Part of a small language model's weights.
Training: a variant of Adam for these matrices, 11402 steps.
Each number is 128 + 24 x the weight over its row's rms, rounded and kept within 0 to 255. Layers, rows and columns count from 0. Numbers have three digits each. The size before them is the row's rms in percent of the matrix's.

# layer 8 MLP down, 64x192, rms 0.113, rows 0-63, columns 96-191
102:076136153148136169130101105126125120147134129085140133098118096096164167123139195146112160092105144103087115131124106072131128152153130148098148117103079121166127117120095126139140168141133131095130096131143109088130111095137112118126167116151133109123132110139164136110130183096128153090
119:088120102130147138124116101128152105161141130136124129146174160131079126098102122134125160129176127160162130105128149107110133106146082134160118148132141170111132123135127152083154112132103125131129155123140136113081124137139129088131123148186069156094169135142136158155142139191093105135
104:107150088123144142117151128132106108137136122152174107107152168158153131140129155168096121075118119104075139143069113118096135170123130137150103132114150086137167131151126179107141075118095116170186128145158156139091126130084122166156136101092140132189140153109151156129129081153140137164
086:123118105109169126124120141175147140152138103112135148150171106130130132106150098116099144148146166108115094126100128107131103102121137163167126155134122142107109127081140144119125136075102099151123126159127146143126094115109118100145154125126144136128150113130120113111159152212134149133
088:173110091132129130131095102118115143093090095169107145100123127161166080114110132127098063112123146129114151133135113141129137087095137129143140168144111126193100095110146120109112141088108127093115121107147134131129169105112142142121138155165145150142159158136139122141138116097130110125
103:100157133123149109158122149130102122115128113150134130130109105114128146131104123115152111156134135093099161106110129103104103131097128123130132129172095114186114148108141100139102166115139101106086146124124170102145091087118142106119105110092136184127097084101093078124131137159108125101
095:155121100153136088160161152109137151158136138102117072161109099147126135129126143116155114141102106123151119087150133072138143113091128161164106187098165146146182108125135153116161099122137156098145150091097150125132099112058133168122109123133137135109165109141133127132122135161116137098
096:088165124161126079108121161151104147089111138128091092120120104131112123124143106111084136126116124136116136083196114188113120113137127093146131131093117111181153137136094140107144117110133096165147162126126120130141141121141148156114079128115127138139146119126125097125146119130137134113
104:112110168084146130130127119100164175138119118114140162139145142184146088117108165125121126125114095113099104129090114160148102148110108088171154159102169153109119131154145169135133160122114119083115101144137168112162164158110107129124112109130102118096137147134078174117112114146145166131
093:099146130143145133157138162119140119108165086134114077123107125128081087157169103103100140134170119103177161143151106123125126135126156117107127135136164115073138099103145150135107101089175094099085101114127153133111123139118128105116136151112130089129133146121155132162116114111116116158
096:074141117143139130120134131130113142133135124168116134123115168147101140127133121161177136126082123108060146120161125157154106160110138145144110105098098107106135112128136114130120130136106130110157120138160117124164127122146114119117131166120130158131151137140101169132152073094138096135
099:133147124181116199106083127111152106139174132145166145140102148131110141105150154128128111105142137126141094156112152119102081155152135144140113140151115107077147122116104132150141135115133135156124133130087107165135125116165145127148141102108143106124106123124118125082158137103148123144
099:171102091170137149104147115127152150156139115124103120109145118143126144118170118130110177103124138141081127140159129127130152152175135134126134131150105154130155108160094121115145101134182145110118127126119132101102157113170100147140141159152129096130142133123113146142085132112102124157
097:135091085128116197092135150151133101136089146107124136159144112110141135146144129119141136119118137177147097113148160100131116140115115169105131148173116074128125103153087108141138149156139153153159105092132114106162092131192132151117170109151136158126130122089153126175144087128140119144
103:138116109161127153135142100156158119116119129084131142144143118096139114130157147129130121131170125143125116151107116147131100105148133095107105130166109120103106142129126140130111123111137138175127157111105141139148120128169171129125112160063111096103143142150109122090107163139132130139
101:128155145121138128097139136143173097132158124127152123156119166115129133157135147132113090126129123066137089126199108099139132097114114143128130102149121157122110109129131127160127155154117131177126120140134138114081158136128117090121111100139133213131132107129140143145119093112136059140
108:098080159115092121147138158087141121060122146109146138094124117153093089141103097087117123141093120112095104139171116105145136099120144091085122116113174155117098167150127099133115145129144136108129111130139119130115128131121138135135123116084107151157123115125155121148134118083122155162
104:131136109105097068158166101095138127105177118139120103131131103173100098158080082122148116104075140117077152118132109148122099114120116143157117090130137095132095136095126130149128138104084164140133140098112148140091136119102120118138143117129147145145167121107133122127095141150116109113
098:118147176136136120116101145107085167139105116111074137110134156133129150103139132134081123108158156099145109149124133094147131121129090117110114132058078119106122094109120152126122117139113100167095122128098085122150141148124108155122139100086126133089152128154120111119134078113167144139
099:130141113105142151112101142121104145119114131161087103155103132119122131114111113121157109122139157169103101142156128152124107119130129116062155124128193120108128127134146119161126139158177099087116106083150111122103091119163131160130099133139105122103106169081135130123184135157118101110
101:115102156113128153210108199129122109175163110116118107143113142169105112080091115147108124085136123172159132123110135130110176144148155176131128143133173135166116136113139129142112126161104123118105129117121114142145111131123107127149079172218141159156145164149114136134123163141079089143
101:134176160141103104119090154143071094110149154131101156135096129122115132117125135134074090145117176094114139179112175152119122135133115150099164156142132132115143118109106132141102107144160093097132098098127111144117146150141137159121149123124111135109140116140132125090143109096131129128
092:104148137149151071126129162093121146131131101157121129139161119109116140148157157111174141146131114117147137104156125161144126063135124136147088147139112141127133140146121136082130111067148123074129081098168126131112122175118113126123125113110128111156124112106121125119120164098167114123
099:131141148129089115139182104096126121133159139142134098116121106143136104179116122132178090121105132150128129130130138153141132141138119135114138132171144124148143115107125121121132151092128135126101125116143118133078133115098136089136087189105134087110131117104174120087149131081125169153
095:144179141129145142177136127122169118092117114105140106086122142143120127130102135124161143129117101057129153156122079088149148117121131146144170148110109198164139113118163135137116149098114124139156114140115148155117134124147095115112148096085121173117109136110153142168145100132118114131
089:182144146074118070167164108131164143050087120112134128177135152134130138122121092106101137118131161142119131136119115148115112129151123117143155111177127132131131133125118111175108123127105103113157107132134113125132137112164113132107125140211131167157125122128136148131110127131161137145
105:104118106112127165126132105138102116133105154159115160114104140129153134062107135154132123141123098159130085146170133107134124176170111071142130106145169154129105157153104116127097175123109092155145150118157115127087122126131104125132137117061137110094095122083157124131138118113098123129
108:148139182138077108130088107119052102116110146128121110135092120131120112112127125134079120146153096142144143140124150157074118179105124135100131135144098097081174116100146168117107163132089145142107130173116096146148117154166130109157071136131136120134141088107124123158120119135120102138
095:148071171102149129093070151121106108142159136115122087152130114088128114117124138139120118119135138129159118163133151169109158168105145114119109139121119166120108149137137135117120165129126111109084129120127097139126124145163158127143103117142129169158171150116130129148124111118138133108
101:154152175092145117153124062098102151123158115153117117114126098128146120127142151132161127157147094133094193129118108164147137127165135132102122133105185157137148103103143152084113156105121139131150140133101143125109098115103130133136155134122111147129145186149109141121103138128070150138
107:069107156108149148130109122102141139110104155070124124135121132132096134105127143133122137153145093139169126107092104118142114136087126120142126121120110107167137108117127132139152157105120133117113153108165162111139149119116123121057146103147086123135100120184158119146127101137140092153
097:137117126117118120122081147148110124110126114101119147094151095122105135121112143100113110121123168164152105105134129145145145090143131160136117174094134137106132094152098127157139107091133149122135114161133124140140167147105152173124136112105124128120163129138107127109131184129142165134
117:134067157134143146172114141123141136151093102144127117106118149117084105135150136102156191113103110144156100127132122150135135126154086101130085099088139100135080144127135111102112127119128104108094108142138141136126121127088127124136143137089135116155110164127065074151139116139134157135
101:110135135111108109158159114138118100140136118100161165077078199148100115148121142139061125123124098122131082136110112131130142159105122162146119082135142105173111156107138095124110127146134118158168152134115133107143138102096070127137124114171160144102141109150174108104122127078165118161
091:105153092130142147107123153170117122110152174142099150166153117093111134143138159144120151148144103154127119152141127137098073167137143124083109143112144106184160106126111162141133105082160134131117115113148123150110110120149132118133153130124159160130144074140137130123088164142134130112
089:174158116104114127117160133139154149137119132136110083138143133112103101164132157195128132138127157115117135154141107131163138174137156088136145124163146097104141169163087149167116141117115124125133130132097148115126200137149113128108160166105131116114104097154139119111153168075140146091
108:167145107102116122129140120125174154143095133112146140127116121168144095187138134112206097121142109147153121125142143150151104104126118119132128093088072168120079147146124154133126088140119123149116107143125125122147129082106139086172130153116189112122125140093104155087139107088144150112
105:152117089154136141098109099143174115098120140136113133143119154120159122138132103105108129159119160132135130100132150144159159074118157105160149140165104134086138139127127118113137172139109145118159132108148127136124138171133126086080109234148158115173081171143134121119123110124137123144
097:125141117131149128109145116141139106131092152117145155101108138109142169091160077159078122183134135095120122092112114180127124131116121139125145125112099086125119130113113110156131089083105136100116125133138098118155102103119097124123103112059123145129136143148125124129127178162122091109
121:118097164123174103078114145144157125117169114115141131146154149118144117090101115150123179100135090142141113112135133054127191142133141134133083126120136134126095132157114135144116138118100130102160124111145135163159126108137149128163138144141140091067081102155084165114105088157117141084
090:141088156125127161135157128161138138070122103139121079099125100129126118170111129105090116115095125101196160133115162094104125155129148120167133146162126154095149124127145092101136097164113120111116167146130142129129103143137154175106122114183083168116083101129105086098123107129115159082
102:107145101133154164096128113135146130075061120144153141130139162133140143138111133121204178172112129113150112127125164134130096110102115140145140159136116131194134080106147111113114137108134127104163130072104144116124124103159139108129141144056146161100117137121150111128110138140140137098
096:130136150146119124113140105141123127104151128138122125122126102122138129132094095100130093113165091141093165109153131128054102116120173092093129069133130132158164168122126074148113099132148146148098112115079143138125107118058124144123119145155093080125101153115143089100104103134103124138
107:126107151183108121125098156101164102110132177134121191122126148112155107097181116116182122148130154103150108103134124131155147113126108135146115128152139120132119051147137106131142159132151135145099115151096115117157107084124110105120161142147130092134147140135100128144095161126110129132
114:086114118132105134105134095115122113115140129134158124148130116108131110145115110143094106099111141091120145147125127111126121143146135101093165097113126128075177169091126124120082119156155152140154107143164137152136141129147136160107097088165150141148127111120135140146131123156103123124
092:102104092152156092133117126176133138204120112136092151101155149138153164124147121151138147153112132129119143088124099128113186124086117115153153142129117106144160109166145133123170141137140140099142112123149108152122135102142085143115152137158168114177127165107105142192104137099081147141
095:101128133111122144100140161130139123127109139144140104104129147139174156106180154139125154163137160139138100134140126135145100130170080088180134131142140168135134148135106138064151114163098113147137165167129157142117146124150128098135117171115131149126104168132112139104125116120150123177
095:105111158124126126176123134095149177121151130127108122111158134156150145143115151143123156097143135130164180136132146165138109160150175155137108127127102114100124136122131130099149113138101155151111147140104110124156122122152107153115148162122101122153149120145107131098115094135105155131
093:164109137098095135128103126131134153149128182127126119128129112153146115122093128140117128148134119195130131135133148138156083102124108125125137125113146131148084134154123169099160133161109145050123136103167108151191122120158103143139137146112155145130136165134105162110142100115160172110
089:149077135135130131119130138117123108160134135108199132123178105112170136191109109145142119141128125132113132106114145119143108141090112104155119150113125099117136193138112128112122084103122119113101137136093151146110118149102145110147152066191087152137114116130118149149119153143164120127
091:160135176145122113130129138134118154113138173121113104122154078129094151134160088124148134127139098142137131068088139086133145096113150142101127123125089123123112140158151121129147126121149146104119123155131107127133112164110130130095101100143167077116136112189116140134103150124132163081
098:154121144138152141086156170157122105090098132132147112166106099102178161087129117135131116128165119113156137172143136105079130091130136121124146135149153112123142147121112105098140116156096109117152146124170127131129136205108136130117154184133164140149118171111122130140126154109130093121
092:130132097150133153129143148115119118143135072144101119125144144127158137133137167143160114152106136159192160140105131150108120105147136108147104136118089171101151111143142132142110111121133150156098139155131118056151149110133156120111115133130107126121101109148170155130124191116154095109
101:144143107118108112136123123137126130193164125154117146128126114148108129140135115116163097108146122105127136146111103108137150184163120130131128080142143144111110115117155109125123083177163132178144122156111104146126154105131152087121109124116139083125122112098134130135138104126137129129
112:136167113134084094115130097097110148171098152119134150136123098135139146156120124131160123109122135110106142164060119154095169107102122140133151122151114111124156157110121114154154120124063173145143128098097091114125137141113136125177127119126117112155162124182134128136154151114108128134
099:147143133121112137150153093129087130110096147110134135090102140127128120110149130125093099121139157135137215128097149170140127153095127153092144092088139162142117133122126161157106112190182119133134168133141157099141119107123097166173112115165117076117082115089130122128147127077111124124
095:117122108150170129114114113120080140123104146134163117123107090121108128143146139113057099131108166153095103151147085124127097104133155145103113130124122153173138123118152121161146131146154104107129095128085166107130091147124128158154135119142119142090120118113144108149113124102152117102
099:125158144135147134158137096124132132174120108138179148104129126105130115143132116076158138130125077122134132059112145108134120107116150153112130131112149147160087147133140112130143107143121168114091137131121133104118132119131139125182096096149140097159130119124133110107137172165096145112
094:090111098111124073139125153120106107123177129084126150138118126110172123071157192133153121144117108132125156096110103132151182106133153095142154146125144085141127124100139106129136114161148134123157167147111104129131105151124078109090117094082151142111152136144143142147141140105111114152
104:095125140107122158126135163158122131171138118104115167124128141114103144126107117098141092115148131097091129125096149091148097075145096144103133118098140104135127123150132111161110078133154095109076170123119134119120145155074166110107134062096117146092158118117132113123137109176123141139
105:187150061080123153124137123150124133126168116148139101120129094086121125133088097128116158112128141097093133107160134144119112176076111156130092131119127114132117116145156124133147147147070105138128141177127145138162169128113161137136171073111105089113116111114117127126090097140146137118
102:182111131123107114127121114163141099125148163157119131204105149112131142129106152142127119097131090134113111157128149151105127160146122142131116108134143123086122153129144147118117130083153126196144111150108118142099127129152164147107141115110068074117107144137159122126153140176111119138
096:112122127105124118139130116102102139143060099123121134126153154129129162150115107121156124120128157164115095126127114085156169102117144100103130146125070119105113136113126120132118165141173150136145136090099105112136127133154140100131094132154127129150098102090099114153152153140174100121
108:140124080179143132093162097113138128117144104143142150141136153099135140125174127124115158137083155178138111127093109084105134090157113137105127101089120148076119137147114129146153179150149135173127096180211143140094101144135184146113141113132123112152098084138142117119150135154171135109